Each number is 128 + 32 x the weight over its row's rms, rounded and kept within 0 to 255. Layers, rows and columns count from 0. Numbers have three digits each. The size before them is the row's rms in percent of the matrix's.

# layer 3 MLP down (transposed), 256x96, rms 0.25, rows 49-97, columns 0-95
101:127128119098124112073126139127059070091138125147098173140174106168135161172095114166144190185094146110118174166099146096142124138131111073125126108120115076094137147155222122135138143131158146197131127115093113130070103086151118118108088062086146177178146172183089104110150092148115134138
113:134172097159132118156185126111074165184093112080147105165168153177165152118106125129149132090120135098112107085098191117098122122142063083179139122081109109109096120148176144115135105159102095140129100109138182145134154192150154024070178145113121126149132150114143190114143121120167077118
088:072130137125124126214113106123167161127155137169106110119134116114140156099122108104131126134080052129137163105162111118093103159163146152124091094111127115178153141071123172108074173113115080121155142100119135133109116145089102053143147130124211107079128169172126042083134179090079124168
104:115100124170086100189110080175132174111179110141103108141131118098146175122133102146158103141135128086102087158072112044098147097116139049121102116170136115168112133115137103098136045108129137195116084142159062168145165159115114152105126146132129064105155120138077141082083105083140124126
097:180125158126068162094082152129103085101177174135112090211122142108206097103151191125141099120085114115154123101115185117106140109139175102111067124090111104137177161078135146143194132135078159097165155108147085086120127124153109124135135145121197097125147110164131143166156179107163116113
097:116065108096058077187147138125114048145128135145151148097098154084156107106108130117151143142165139089123164215105124184154148097110135143140126084117143202171154180136111093158139144164130117122155123103113134117094056043168181108108138124142123151089096142078133090131122102105128137150
092:130102132110107137135153144125091056124099118088150083215140163088106118131153061106161075173153196117128148123103135153100140164197150158165141113108089113118137128155088092176136107036107160150114159147165156125132154144119165162148129168168149183105092064133130119132127144092069126123
098:127089103119157147107185148193114147120144145144144124083146146094166132145121082132150138090104125145173119156206108128085123093133129104128144092190103138136122089111116055116137114094131053214163135113127154156051097137104167086105161129116091150106079143165131187158164133157093076101
101:116121081074174105090098149114119107140098156145104160105137093123150147096165170092083077146153150093169118192146109089133131155114115151195171106149194118109118070105128166141182104118133150146129122113180174112060095038149135138165119154165107091140156128150159082115159152122083178120
106:159134080188148117169156066080103137152117098132159080150178153123115069156136100122101139152138135158169164063131153111209197136101132115110177153132107110142201147196112146147123157093150196122135168180113115141109089150121098124101097115135180117133178132102132150109134128196123143114
094:158174076096132106109091127174127130065176129175153126094105146168121112138125134169121126107145179141131121171051152132153073092132155171098086121135097101130123110117157126152109150154090051081141141124107122125076167124154167067128140101109141088088092144091148207132177114201108140087
100:085096111137100169158133168109170190160095106149165208133116110158099125155131121180168190131120137131126104064158142135137153168154199118116091138132137135119015125158115168106130093139142153152202112139123151152086190091140100154154134100174132095151147147131150080134102110157151107137
095:141100153115107116180129145174150160122085106167115056082138111188146089134162148176102129137168079136164204084104142082108144153112165110159135119125135138128113105130199137155202089145135118126141118118117159098133132139203171049193147122128190127132073080125110106093124120104145124118
118:110089169069136148067173106104113102134121090094142176157071138076102124077124122149115128142155111115125128110161126111126100065170103181151138136152122076132142138055155165096152129101109161132090100108121133082143131127162116211163096096108093194107082127106142094178085104115087124058
092:121127132167116092100119112110155127068100119089135157060167118067124073186114139049115074123150141141143134101125117060130167125095150116134157084101125151148109108157146087182107087160098136128140104174101103085177136128103124127070182149118071127116127095138049179123068155136122111166
126:133035116217128117107115141149127135119166154179115147134174102111135160180097161132082155136169167144171092157101104100079149118153083082133168135192120126138101127141128146156123083162148142138141122148156124144145075124173137193064119224108162165116170166138138125133090127119157136150
099:094160146174081176179175103120114160118150073123089174188086154138146146168104161141112084078121050136136094072122115101118109122097078066149128078135130149165135105136092105129064099114183140158098139114090097162163141096168122182130121176133121163127133140105121121136085177131092129178
093:119142097114129150120068152107165058113144164118140078162053044124116091111120181074137123118159138122145156043123097122142158113149152079152137117181111117111139135077100136151202122136097140138091119104138094141140097123156117058088101065108083124070143123126175151136147154123100162108
092:135186087138198110106116144139157129169137175140145140139154149113100171125152206159143091106145075126189104095171129058091179151089141079118178193138124141098113102163100098102076125139167116144146097144136127103158131108089052120134082122102085114138072081119144114081094129135157142145
092:116195141121118168047100122105166147125124155194113116167110110128147163100124163111153171105140141114141095048113153126067087077104164125125137118166135141098103170130111145078126110174124113135084168060122092216153132137106100148112124160133134153147082129133106178149166117166162196165
106:158180091113103138137185030136125123139136111121123139127124135119070121179125185062105115113169154098135042139126158123030099142134225147160113132140081136099126089110144097154170059180085096128144145153132094118133167139096092103126147135119116109101135118124104119125158126120143150135
114:142117097176111137112095131201110120173150168108132094105102136140175148150086165121125106099163163088098128148064149132134187094122157183121177104128122141133106130071115142099133136118142091108130092179130130143080175124137132168143192085205112069170086052146138161108138097075097161108
094:099068126091097154117083093134157103120089138140110093170181081140125210159167114146176098157107105127138090145112162071138127076154130111189136201146127091127153157161155144143119114136146131141105224085125114148159160099151120201140104126109143091146106131134190104155067115117135164119
176:136120115181107108139110106133131091122181160120144133118126075113142140097088143135181079132126103131101144197175127187161155091210093147152139141128108102203119125169119135109172117109101144136129134164180163036103104089179138137130102128161130132154116109167111094093184118124212086160
097:117065122177184106122085124118134121113153178136124101117083188066135134166165175094104121163126154131134079163119099049120103119135118153151098056231102104108067113099132146140107118098131110125170099164137107149119119167083128139142115197133107130100113156151130130171150074109104111177
100:100148154150062165119097144154107166097158142175141132093131080131068143171174136142148112145151137146092146156148134163123116121105130149181114081181126118171100098143145101113149139141185149082092124126100070141115135061160111139140131150125083078099198127164150130151136105044101195204
118:081138098255093165164117119160137187140127088150129137156179091167175146131127123157180119141116168141161152086097177129128206101157114161125126093115128129118132148111122129167124131128139112105087113109109080113118148108159122112160111095144125159114137067085129125127129169111174172149
103:170116191050058108102154140139131120135127061113093149172087105144103171092173121103139073168152110157101141091139039071125129155115115145079170114095159164168066154118123100152170121133145119134147116166139199123119130140157121091080165137145134118139164139119100107130085119121133068101
089:162128126143082120133149129079049124100108168125091166097112124152170100128112128121015111108122111151136125160133120141089128143133156160145151142103134121132072151134144141068130067155149085151106112132132173162152103183168137124159114132103166157123069054139106226100169158171111153132
090:144150207100150160098109136138109155104111123186093171192121116173168108102105220183123148116107082118114168154107128124096146141122112140125115165108133154124134162109122097064134070125160082112135141111112093097085178154139153228083170153142101110117066092102122154099151147133094131122
105:102173173144106168181185144108164141167118116112137120082114179088167139156062067108095146098127116134167087205119141149104111120097076101107121140157157121114084094171147197136079159112106100149146070123120110165144150117115107089091136124145055121156130155125102122192162096126136091079
093:117105155164088101115105147086132088077094126157107103107119120086086092075135109039168106137149202094158132114180099154130133135194175075142099127158152164124159105116073129147159088169152137155117083137116202072091116151204146121130162082135158111140148143120136143082103122108126123120
107:128144158028129152142147108111097067109096150139086169131164118126196130096121088122146113062138176151090149105146084107107115147152104111094124185099118098143135125115128106162154140122092121135119159126182130123103119078121188111109098101170177135134040104158127097067188084112076147103
096:114101122131130099119095077144075140168121130100100085098157087128132156109160047173137104092139111134169124073198171154090069100132091127168141157121130114108117034134159132152114145170151128140066115112078124131112109140216188099104115152157139130105148146151118102134167172144121101075
093:088083125094113125156130165130135139144141125174112135094114134142142168152134255062104107134142079116149085147177090157138178170110128144113089186099094141129115100181129135108196057156126183111157085146127115176146086112147149099129137123114119121134086156136088136133141131111113155055
087:154159141094157132158115147110199118086141055131179112129095149112151149186137160185180161103132107100147138107106110075111103102124077131152152105163122090139088109167152126134117148180096095073130106106134143173087112072174156118106192126092220153112144127101074163140132164160113116165
076:107190139037112144189134132116178105116164170094178114101142106136137135161141055164151100159134071132135151103093160145129140128168159120157137094060146147133143126120095182128101134168144102134101114136147096144100067157100134115129161040133097119133075115084128160174158183134165093154
087:121173103146164140068126146152120148101162167125146106148116165093148059112131180099147078151071128126168120158170138126141153110145078147159111062124197100087144102099085044172129104141168095128114117137184208136149135143163088120092099120195113162128135117152109109108129151147102097080
086:089100079096168135144082129132173189171059143114082111173121126123081167073102081134077193082157134121115107147088117130113110108143163182132132086126179118112103167122148155095159128100135151163161172101093083107165113150124114126148101139192092134061106117134172119137178169115115122076
100:129138165107115111147134118194120097144164170098119127135141090126121152127076054116213144167079094138089111100103077142150129189197154129162129100176122112169096057138079171117177104134129121119124113101144155130114123204139153145141073120135144121109156123076087063093126133137144079151
093:105137139125176129210097182083133164120094157085133120144073078110101159153118157150131145109165096141218119151129109101056121086163159157118139160126143149087130137141070176060139204141169130128102166123155097178119117114129175178140128127121124108145148163108082144141105077146165127096
107:150069127146096146101151143171163161152150115113115119114095098093146130105160163092104126112106177122140122154074108105154198166168140128176110123147091145136117115190145117141171087147145073124105155084137113133175098118048201155149148155141066139106089097051169173097082123116114080113
093:153131164164131086169119085103125173125090144131154132111080142146143128174120141130121144079144145126118153114147112089120183119203096129111075139133163155107111219160177151122157079191091132084135096191154132111136108133131085149150072158184193112158121082119081153188144145132182138141
106:109067154058112138117134159099097136113093112037084084079125146136135103178146128112135075155169116125156129087112108154032087107128125143118130093097099139149115074131159151104124143139147152119098127124130148105130104113161157122088129080083182126124143149078106146097147113038121155204
108:173165142087148175171141124091060120098070168120162169149149135085133171169147119087163121114137146129125139170155108120218140105104163120109103188138154127170116101110109126173131100102128154069120138158094172181121112055159123068096120101132143127094142157090149116108148090193179114106
095:108085087118097133098149104182128201141155131103169144119142097186109092130062081175133073175098130154102120192147128107155112066138123133140065091104121105165087145124120057121119087165089131164136144119105042112111084139087126165105104154149148168131147129075178117117124135129151136094
113:131136223155127116162121157166146160112141113122154102122117147158130096202129117155102153136174167129160124097136191108166116085087132104169103114075118172168147145108168080073122156141133086103112119155120128135136154113175131067140133119136189120177172203195127074116125099104166169158
098:129121107074116120105112168114139073100142123120130166170131092110109216107195089073122125111137152074132096153087126115040071143089103142122119100132142109109112183128083115172055158140181116135109124148173104151151143124106102095168068151117131131114143133161118046161144132081148153132
099:178136134160147142142159153154123160135124111201089118119154142084180098152146074132102130125103164159176133200140158184166162126106139130090208145078119104067147142135153151124169141150078170105144123130174138130122098070099137142124170073092164200112145131092147148197140165141106158120
# layer 3 MLP gate, 256x96, rms 0.227, rows 50-97, columns 0-95
115:141081142112103158097099106181102139149082140172155115122123083092093156142136149186089134125151149164128154161177053111151103131111167143074123130100127140131090154081143114079129162112092094146070146224112093114113099135116136221127098094166175105135142118118061067117107145133139119107
088:114140036102125074065142132100156128151095084112198141137104112120146112105118154146118128158183168111113110143131129123110054102139096177123154082150147142110112096159062068111143081142167112125151064136110135130137101134129159084151143152096145078043067148109116115096086139123087124089
109:151093103104096079126125137176075114139133108090088116133156061097137148108158146122193116076087166097172152089165137109133105131147139202146092208091163170093178152121169107092123108109069114165147097096172114108163111143151144161135118118120138169157153142094079153167123133105177181097
098:123150186098082105101093127151091111073166111171114161163130129073124130123174131135184128165113126149146143100077156137139151139187150087159059101092183117112116122146154165094185108147121157088174129092193108089172138111126086145153099126130185144126137125122159169155140108061184190117
094:181097141160176140166133108156100133179141122146187169130123127107106133167070116131072183073140088116099120121161122144097114179153211143150136086109138069165118082131093141151134154082178123165148128143150109109131150117074159144118118124153191162133118114172086129151133090156044151077
096:104096117086201163114085141118107141070091150158100167109122158160116084144092142132129075152102130164107187168089139182094145095144131147099197118103124127143112117164126141116114112166084158138123143122093128079119087098193175097144146166214087130098141104140099199139082172151138128096
109:107183125103138147126103128124104097127066112111179165126111128152079120045095149107108156185181139161115112124104092135197087183079091187067169113069093128119126144125113175108135128165098167071074094139134120104149124126126171087066136126122114103109126184086167110118111124117090137138
104:137138100075113134087153146094115094103059058173139160082086121108143109128149168108235096128148115115169163132167142141154115139165155161113113123157130099155136088131116108167144123085130169142116076143141112133116062092171087101154124170088138182074122191107123124158130161111083082095
099:146119071132070106156138134110098084101125127157164155126162125138057174156138127124184070145089174111210135123155136091139172157099102090038158154117144140094156130116134150096135073129137140140148128117167100119121116148142129105087100152128139098152171163185064173206116083132156117105
106:102109170145146159081102132077048180178116162168172086138120181105140092143147171135131135139086087136091141078121095173132171094109118114099190185141103131158121090117125134161116112120103186120107103158181088092130060119157096102145132167160158113072096125160180109114105154146106112083
110:102162152113137056107123089133123109139133152081076069156138131127106128068107098096098087176135115103106103148140125117143081124138088128163094129110174144186196118172135099158065114094052104148026147151140172099106098156094120162161131150127109121148118128156084184155147162113124153103
093:146078121098149114171162169132141105119100119119069101086077167169155128111160132121096125116141097140119203114102160077163105174077142125180148084134117105120133088123177161171180058077134173111105118134083169120129121128141208110164134120088155137107114074126147125134188123095067103160
118:122042173105082140088203131123091134157138096158135214132116130099079108086139111138136122142188082092112140110155138127156134165131137197151130122167123097102190110117129149090096082139198162082126089134114112110103114100142082151121046088099133147104114125112104092155103100132102103096
103:111155107215151190053159076141107085147079106162178150117090144117135120108164084105160103123106106112125072106103120172093114107121144131129126151146092144094151164139145142129174167125123048122140133103119146092103147141211078112157155102154200120186127112070125108112158103132126162125
122:126159121102148114141099097098125140098145095095131172104105120165117127114114099183207139158066095075106174078144141154169082137034185140102091133142139167146145181108064130068112133153104129156138106097084117103081137168118132118145102099128127148074106089156165127146148105163071136083
097:066085131120123083098094149117088066193142127104136135096173063128144142064155096174081122127130109103115108147163146136071101162145154199119107145110128125135097148137146127119140157198147117100127138159136127134102148172103138172031111123115192117169147112099128178162140075108077105107
097:100078102131142090119105204047136068091159099144160118174052110122108120095107155156145162121114143131128123069141063142117151127122123126187124096174082109074147135103134100113190131164171097066092111142152128153135151104145121102121112076073107124134143120100157123108208118115128083110
095:097127143092088122155104139088081143073074135145172147056130125138129052160091121091161113139059164124130143143085105169138072154155147149123146046138134115187089085132134142141171140128101125106110121102161148117171098149140192145186190145159150138107152162160117156163153149113095086098
091:138102103071151176056138073130094138169130076192085143109128155140150120140149114123116180134158115086157137142132146107108120074149151128181091127130130149102167138102077160125147180070168123114087161139188153172151155159084129157130153131170135177145159074169094155135166049150124145166
100:132142094122144097128169029126123094128092130151110123173088143100146108126140188050127101172157168103141041180144138135068091074133187136192121162139085142097107176103117107143144120128075120144132152150107137124100180144089084098140170129138121097147117127088100098100183129100104127124
118:161162169122166156119167142099111150152087095134125140169127133155125113074185084200124085161124103157146142100170079121154062089174068124142109171149113097133138159147164143181117125144160082145132158114099137150132104156079173073112091151070149143154117141123085092112171190174117074150
093:161100112163129129181146111074103098139152103129114137111161180117145198191141069129139093124124128141177109131111105082112149116102125158154098134109145125112072167128181163096106053137062140128178201048151117092113145128143116141099091158150118155111177115125157158154139129118164213114
149:111121090150107134161120127151181064090151149128124135143153078103142169082104115142178107124152112123116146192169102179138188155176081155145153120150105151186109114159114143079140115117082165144128152145186140039114109118188129138127097128129113143142144078191117115072150102093199095165
105:076198162142135156075116143151149125147160103106129125198115165180158115121102080178122159080090131143121141137139163167113106111180119099161117114146087093134106046149128174105123179105155112128108176125097177112103118097107099104126115091118216090145193104085136115081140104168102159126
100:114092094084104176088160171116123119106153123137150110063113114091102142192161109136132110136161188081157137136174062086205110161147102157133145099151166168163154108109105099134134128117119117113143144109151027117131142131164142143135077191125106123172082162160087115163113088076170116132
123:098159145047185076142132179111120124145127144103157105105113112108080111132141131145127116176145103160118135124104091169158158202139169133101159171147136100163169097163098099200170151116146125119167091121178080123159137141124157100089135142082173147136079149180156172136145158203117120194
102:133150086150092151138133126114082121142110151048129089109179127067140160143108159140171139108095098118166161210171157088142127137085095164175092107066122095055126122122121089112134096133167134164091117136111079196094127171117166166148096133090124102130073143113089101174089162134143138161
087:091161118195142142126123130136086131116190161074141101072098171128107157137173111181119125086126108102119100115117142116115130105119175133055043081130172097130162097086076161062140085154136123128079108162117125118093097128164106133104084090113156141042137088136105131125109137121119190107
099:160137117150124111121123118197121121158243107122158065092105154114066107125114123149103152136116157126101122110123141145133116079116117144173114136127163140122158087132101114148081172124095193091103115212118159152120112148072144068081077103175159160148152170126108106159159072160115114173
111:173048154186089086092108088082083128104173135133132159149099096140111132103181119151165158127123167110135179062094145129102111111081100129148081119096141075136160135141146111105127058187126148129120165166177145126101121179126095166129154131109161170095129113079208119153122139123118174090
089:125162133089110109110157134133120142118140134081144118066085108119168163134167164136195106151194152100142159129160066135165142130154135077145108159107169194055152094158100125108099129140175148146082082088152136096130144153083128176153171163124121112183096117168124103119118135037170159103
121:097212173091090128133153086158141113164134115121080094168129106177134109161130070139136096132127114141058133108154171138140105140144136104134099194105086104159169115130091121162080115137112077125092159150123148131133127086083134123137129034168221130205149099169114122103149130125100137128
092:210166115103176131112143208094136138112120090137155191168105107131164104103067166128168130131095138109109102154116083127135176180128176075112114184119122143106117232148105087170133113143114090130167104188127151131100128105052135142140117087121169107126146137104118140135089083126123108138
101:136099103110058114145156066132135141161119134116074048128096109139183166051135146089125070163175125149105132141145076099157106138115130118132086145072106133103145132151124067078121123107115112160104062137139160113160170116161127070205137091160134159155083130154092151145138146091084132105
102:148145141066105088133148147113182127084131148122091112115129102106184115144162197096191147160130153133192079135103152100149124081108098155191100162114151131115128162165164056138142140127121124127151116157188102138101098158123070092102192183168116136143119108081136064099139176076148126123
077:133135137085119116219139185117134082170197109113120081166145137119097153178120061166101130108174112121136111143104095144108124157158181089115127088165121093100128096139150138122078171132100088176120141096203069126161143171070120138114119077106144154152080135105129152127117146188102119172
094:132109140146156117108082125150118141114164090133142168149111159154204113143145175154135126128084143153170093143149144146171122111166130094172134129079161092053058140157162137167153094148135208113179125065121176169118145193146102159162098176163150111137124100160153073125137089171142139080
089:105161147166087108112158160147133109128069175092073128236097108100141191082133149134113135136132110148108150135112124086161120105148099115154050139143132120051099115153182099098159112139147138131085154142151167129107139168159132168128145133118186126198198124088084120127101095105174133128
104:112129125172166200097078119092136177163105076151128154174158148147133140120142184151100120090134109130123140091126167102109122065091111104136104128136150086099136141133136146131164114158164121133113121185092157099138134096078067168110160045095204149118154143145150169177160094156142185065
088:131097126134130097200121108144069143125100168124113134135134067138154179121074133119183074132102110130109058108120147100094112106142151123096117190106148127104094110181121067127105141211148086169119103182145108187089080133120176147107146158094155124152154172112084177148120087084129092107
115:182106122135080122098135167142091155139079169123130088118165155128073190126080051150150114192112128143138067148111169139168057082109147174087112146090131110125166129105170122139121133167122158127126124160120167160116184138187110116099112112126162066169151088109109118203136124121151120174
094:130132122124131163104146099138068115184093111105128106170099097136137162135101118122134160091127124180102201067204115116134151116112105161123127142138092146114129163142145133115092110140123084077186114211132069155108093126115112106183126068160178131084132168121100180208116155155111113184
107:085082141073187175122111156118104123082118123107135118073099153154131125102088100105117093158143114101137201115125135146131083132112162153122182106160075136164150113139117210108050184151126195108112108127150154120131168130156176080136165106096134129108053182134125124147143165106140075164
108:144164093091132148138112193140100149077121122151139193075100143150112159113135130139185049082202167131148162135148163117108109121150169108093082139092136162145152113114153105141138058102170165108173075133087107150128063071157116122080131169124065139105115121151137170105137123140169097103
089:156123107112171177110077120069106095109124128131082176083119182125182169167102153116170089140139157133146145136068154103085173120123127141121158188179122182073092161123195107107161188148165180130119126122066066129123127139145135152124093155146071114101147131133122083096126102087134090141
122:158103077099129136158125121123118119108125147146052102173161087085141169095099183130130114158106171118124136169137143117103093150086117162119114040120151109115142097148136112154168035099080125186164142143103141183088179159081138181108121139097117121146131072084125190090083145101137123139
100:096105140119080110128185141125142098136171131063083136147111092118133087123132078158126153067121087090149139082187153099160149139140163148163064112122131170132144134083155105148139087132080118135182163079205101100135079174168157136135116162070118110155117068151125112161105155075144077121
089:172062159093094122103157091121161146110072099152099085129145140096153141110189045136142130092123182117108105187141144137166157142125150109174148133158156117125199181073153103075116160148086137148154098189099155090169059160128149179152126172108134170101125107104127125162142109138135145136
# layer 3 MLP up, 256x96, rms 0.224, rows 50-97, columns 0-95
111:148111113173162146153131141174150172141101170113115077141157139201148154105147085128108174123106100113151141088120167057124129053092091105107131110133111082088157186115194150106109123089148112139115110140100143169109189164145138075094143109202147109156127101097131092075126089071155106161
088:141193119103106044160121168104146156122139119143158115120097065092145122170117153146161134183132127116084094121170189143120139090186131085091115099125192152134091053127137115139168119109142104094115111103124140135125136157104159085150178136106185122148087142148120077089062195141078131168
098:160161139154163184166156127106111167129168153093153120144111165101130156157106120140117068146150132103103163167043143041088137142120121084102105138053134086182048124156085134137171152155130150161078106138091163115077137091103144109157130110170112107081182119132130145086125152166113131113
092:066096092129185076142182178148122111107084118119132130131117145215100122113140083145117079127121122111127165154169171160121112114113121148126121168168136105169057212116107083131170138125149125113149117160085084153129131122124129130101157146178076182190129169143120098086152090172179144157
102:129103153155175143127135120112103136126128119136172187086181144099110126182104147127093193082131093066155094117146123127109123141178232166147117106143151098142106096127132126165147164075148163177147176180177129158174182138046159125135137108159143129093179121143106148180107153145142124101
090:107080138140205147116150152103142127138121083111173117125098127145084150139125099073102126116117099114139085137151201180120146140141171156084126120121149078169074171139150118142185140084057108115115108108153150186199110110072171129126148118157167116085137166167117107157108168145042105131
098:106184141135153149111087159137125091148102119105145123103151138174083143087092118163121175211143145159145102127148079145197140141082134133102170078131178107144111147168098178136157145141136197058106139124110082125135135115142177073047119165147166085119152163095130124135110149181115147181
110:099193136118111162070134130131152112099036144210131129079149108138137140156123148126150162124146180112109101194171108111152087165096122125154140145087123157142111060112130151091162074104132165122103104106158150127105086074179098132153123166148127144119131128098164062114181157128071123073
109:100103153094069134119173133089120173137161133125095130116155110136124136133146182112109088097187110087144115080187132094150115117143175110142087100129148151114182096117171154132146097107051137140139146138134088079158119167091217088071083128126085124080110174129117100138052089119176118151
099:166148141167142129138122062139130154087162143066110104107146107143088163108113142138097137132141145148182087173077099132079075120141145112144113128081152111106104124170186138091162124137119071143199167117158148114146148105145190105111084071121098127138206124080117174154178088152132195163
104:113096136116148133165097113130071004120162178128131115142187107082147151178125081169176129117132071102167100079155121132082146105175157116139175108180134143101161080090120140101123119142145120100133185079111163083155142121102135133137111200101132128135128132143155150108068138111159173115
090:207099062128140144103167110118120138095099097067069128143088142161149127114191150154115124098118173125140174160101138095153108195101133134133144087115112112103147113143128150142210118071146148122093119076165211142163096119134140099173146097122148117135138085107153131153213089089104136136
111:080100186134175114090161078088150076160113104160154179111099147063119125120146120125110125109116135144098147136165116108144115093131120137225101136211122127145128144056129151117101147101152189113089144132082079070165120192156104164186101114065126139122122102124123109151100109129092114100
081:117109111109140206086151159107134114149084087154142115171112142124151106180156139085133155074155172142122064145129197183139139161113160151171094124205101142132167162147120159113129172106093085102142108116086108128072114201187072091163138154143132125131059138125131106105107109142124095095
116:144139169159155146165067110067128158118147087114111157143131155174126168166131150124142120183081102146141169070115123143129099123079207107112115127118218120161123153082115166078126127165059102154124142120147073080068182135096093123113072112145100120131082100132127135147118140188101150116
092:192154121124112156154140102168179157062150112158111104182070179083131122146107133090145125141077160144146136145127122132166144112127083042162108099136099115139150117117154140146109118092100159162124125101089123111149111050162093084220136125141084154083125134105118115075082180094178131134
095:173054094123121131156102156061117049153149078134146161125090092091106192134148149086174091122168183095195150151101121098086132132086165103130139142120111136120125142077130102161140079107069089115156164135190080118170139169145085103108106103087091128134145112140145152151151129128101147086
097:116167169128037169137113130115138155140152231116130085100122041124157120171157102114179127176093158148126108105104153142170182139095104096127119123100147126071108107121064124124116108150127081173150145150156139125109117171138133106133173142156186132178159084118156099105115195111159114146
087:131162121142085168100100133052116191104096165140134132139130058130158126130162155140141098151118120074131092085083186154121146066107114170062134097190165184098114161117112154131103096116174130164112111120119106196175096164129110115091118128183096157142046141091103127142152114114144113142
099:102147141105105096158166074066144097131136141137118126188098122096141106154162137081100096156154165148132121159121138135118127073142166182232119157176132152113116167041123138185126104101134169147122132158097109127143149162081116128124143157124082142116092120094125050093200110087097095140
115:132126142139089135109095115177146119143153196128139109134115125121130121168172158105112150129156194116070136138109159153120184098134125113125115109079128170138152139096142165081146167105180143126096149188120088144102181139155123155156179102185134130228125049165129156117123070075148196116
109:156157136175137083109075115119131107135071181113203135164127094162133132130114109169176119122062096112088051099150152172105160117089115130110079133091146132092173145196106116091133109110153109121174149066151172139112111126037131169124156150109172139102109169142175108118088116121128108112
157:113130149076126152089128126101116186115077102127096129141164186132100100172157113118113159120108172130176126055109167060111099156062183099112105128101147160088158138085156131145114151139168114114116112126118102196158140191089120152155152118108095150113167146114164171151065145134058180098
094:119187150124056134116177136167080129095088105145141192099112111177099088070134101086100165110171140149107105079142162232149116118132132130124099099163123186122156123109147144109164134096150203097127127117093108120127125163169089146112158124104164199089080116152189131130128132108143133133
105:142137119118108118085125132143077157118107109114121099091143053143115137114107175101131127108143154131058157166133142105137127160134129172139064107117133137117126114155142053115141156106170146102045047171162099184106102089139114136124066161114072102138149140049081129121138127087049137148
115:135026123164175134107120103112148113141199131114146155160106149129124133155175152089117109139100164169111148142067117144090146144112095095147124066160138128116131188106150172117119135151113163159093066123158103083150159152198059098162145154133137090111140070138128122114074086082178170130
106:149152127083155087094164178105190107119120131120098133147080126195125163098119118172118093126147102163102138134107094127129115125154128133078190068191117106178041142089113113181107163138138122107095094133121101091131143161129086063080101111137103172171147112142108135156213088135094130142
090:129064106154157177140118119101125161128164067140130158160168154158087175168176119144112125092120136157121136114117049108169144099091170113160119089177155111109078104067077206076106118132124170102118142186169136097128075129153080177138159114126124111137187123156128130152121146112164180110
091:099153169124150092138136110103143111082080133136131167207139137154163120132089162143150111126135059162118151121165155125152202181146175058085185115161157127145077157178168161110162124158096068137137142076103113123113136091165166191110143125106113069120136117122109161109127176153138117071
104:118193142129163191131178141207134184186095153110126049126141155102163075132093113098080146159124127101112095183152130109112141111178155132127136158125112147147107132137138121105128188101104105167139090093057095101115196059119188116135135127140134122121137105177067153139171120119129131131
092:129147102099133098109101103156122122150164124125145137107144130137144155067133185139161107128165150072132135130210048156110153161071137106097095184164115206118135110159075149125134146152192144151064090127107155107118127148099100195182126122151125106159130155146150083116135113045145126079
110:116144101096091119147152127117133149186131104100137051147170077096127151161151086109125090151111110051189095145164109124165090159091169140187074149112128163146121107154063127152142102153056074155131179138184143127152131125111115125097121115144107108183206163107082154150087141133119132135
087:049102140138081143168117089143099112107116196141117107096118153151126144119193098122079114166159117113146121080126146133112087068112083153134127119140143105136116067065163118104125133137198145128048139123152116165102119135219133114137166134161107111168114123148114153078193170114156187121
094:123101154148168106118119187051138125124098136128101181157123141151130122143218182165104155089181143151115176127121115152139197110136113207127137127155157098139128103145147144104150083109157216158151135125103147135140045181127099105104147159131106077115130171141088141173135116113102137080
089:089131094181129140105153069122155132163121084136068175098121111126105165154145126120120094184136189149127189192092119125222152114118147123146083110139141158078150148115166143084170084121136111088154140109099175124094122117184132182117142170140092103149189105093149139142116127119101204111
079:129068168120138090079103119078106094147110102161195131183115180132192126115150104136095108164122128149124162125128095169149142093142130194198137131171141077121113136092055182064133129085105121163120161186117118145112081125169123088159126185095110145103105119077160105109118124144089115106
101:086183103101077096147130146073126150082096112110147174102110110097106124100151169116167118155160120113126197123117083119116135061113102135076119124142113189167148118113106095168188153144183129114047092170159105156123105087092132121143160151084098095088107159095119125160145176068113093167
098:129105199143139136166144151108099063116143133171217107100150176131104143156127071119099149100115054189115117128132096106139152172123148162107125077190084122167140145084152178099090173107118153136152150083145112102146126082087097136079115124124146140072124088128095172163131081152094122163
107:098167158103067081149143151185136111117157171125129085115082081078126111112096094077179163177126121136118118122127128096150132156150162148161098115107112152120105114099209103146075158103120134074158138029121136152159132121130165107132127130153095106175091092084104158109075167079123098181
091:133124074111093101094136118165079117101140142207133142088181164099136097086097130108168095173062128133127121108140147135134109214152140135125076117115120191094094143160153087137201116095149110138176045108098176117130143126096147102144128159162145121128141116181108153151207119112153115098
113:159098108099102133133128154112104131131061162140108118108109165112070141130059099163126142158143113191155122189095139121150064131115119149057147158082166095117129144095172106131087121108118138142118099179082185164072157087175092117062092102117146056124166143113107148178142119153095110157
091:146111121112147088106152140142116167177125099138173110140081093112094117132110183155124187093192116160119185094187153121129135115141100152075127117174108111115127125158129147116191078124061120092138078227178131124118112107088130106122099122139124145122059125094108151190119192141097106172
102:129123098116115144098110102121153175144091104095102068108055151189168107140134102075106139081111168096101078100150081142102082102132082157148123102130108185133159170139146092120145112073055092180129138118130045113194091111109095145130134075108115081122109134153131170113121092099166124148
098:144146130049154151143114176120140186057171162118135137122096177085074130147160110102154063146181143153067158174155130129186145132159095122084100114132161160139153149100173102144123091126149146144143064133110108147113084083163097136087127185143083153093109100171173132125110089121166126092
094:082124119075102073145148098168206173088093168083116090088126105146107069087092124139094085105115158129077123157136113145174127136132111121115095169087110141160136142159060041156101105105096075198160132172108122109113120128100158100165105108149138090163141132114147179109124147155159099114
118:158104064087159126127108162138138104064088163127074157125153163085131173115099131092147142139082087117151144160096126122092133152158151144107183108187152131145111122134145164140134111151111184102190181112080101102067152063112105224103098154126112170106163114153155170174088122109134141114
097:101133188112157144143122127122069187117112127162167077114128125184156113130136126130089213183115099199069109088131118178121154041135125102129097077126124115160099106173167139095140171150128115080094143124168102127155153149146114121142158120157170117171104151084159144097116183169134118179
087:167080130090112147114156145122174167116072123149136088133130167072188121132180054092139104124128197129123110194145170098175167109127120143133135162105105098075175172091141104065167140109051153107157091171107112119143091118115133162146172118057148175130116107112115107156131145123126113104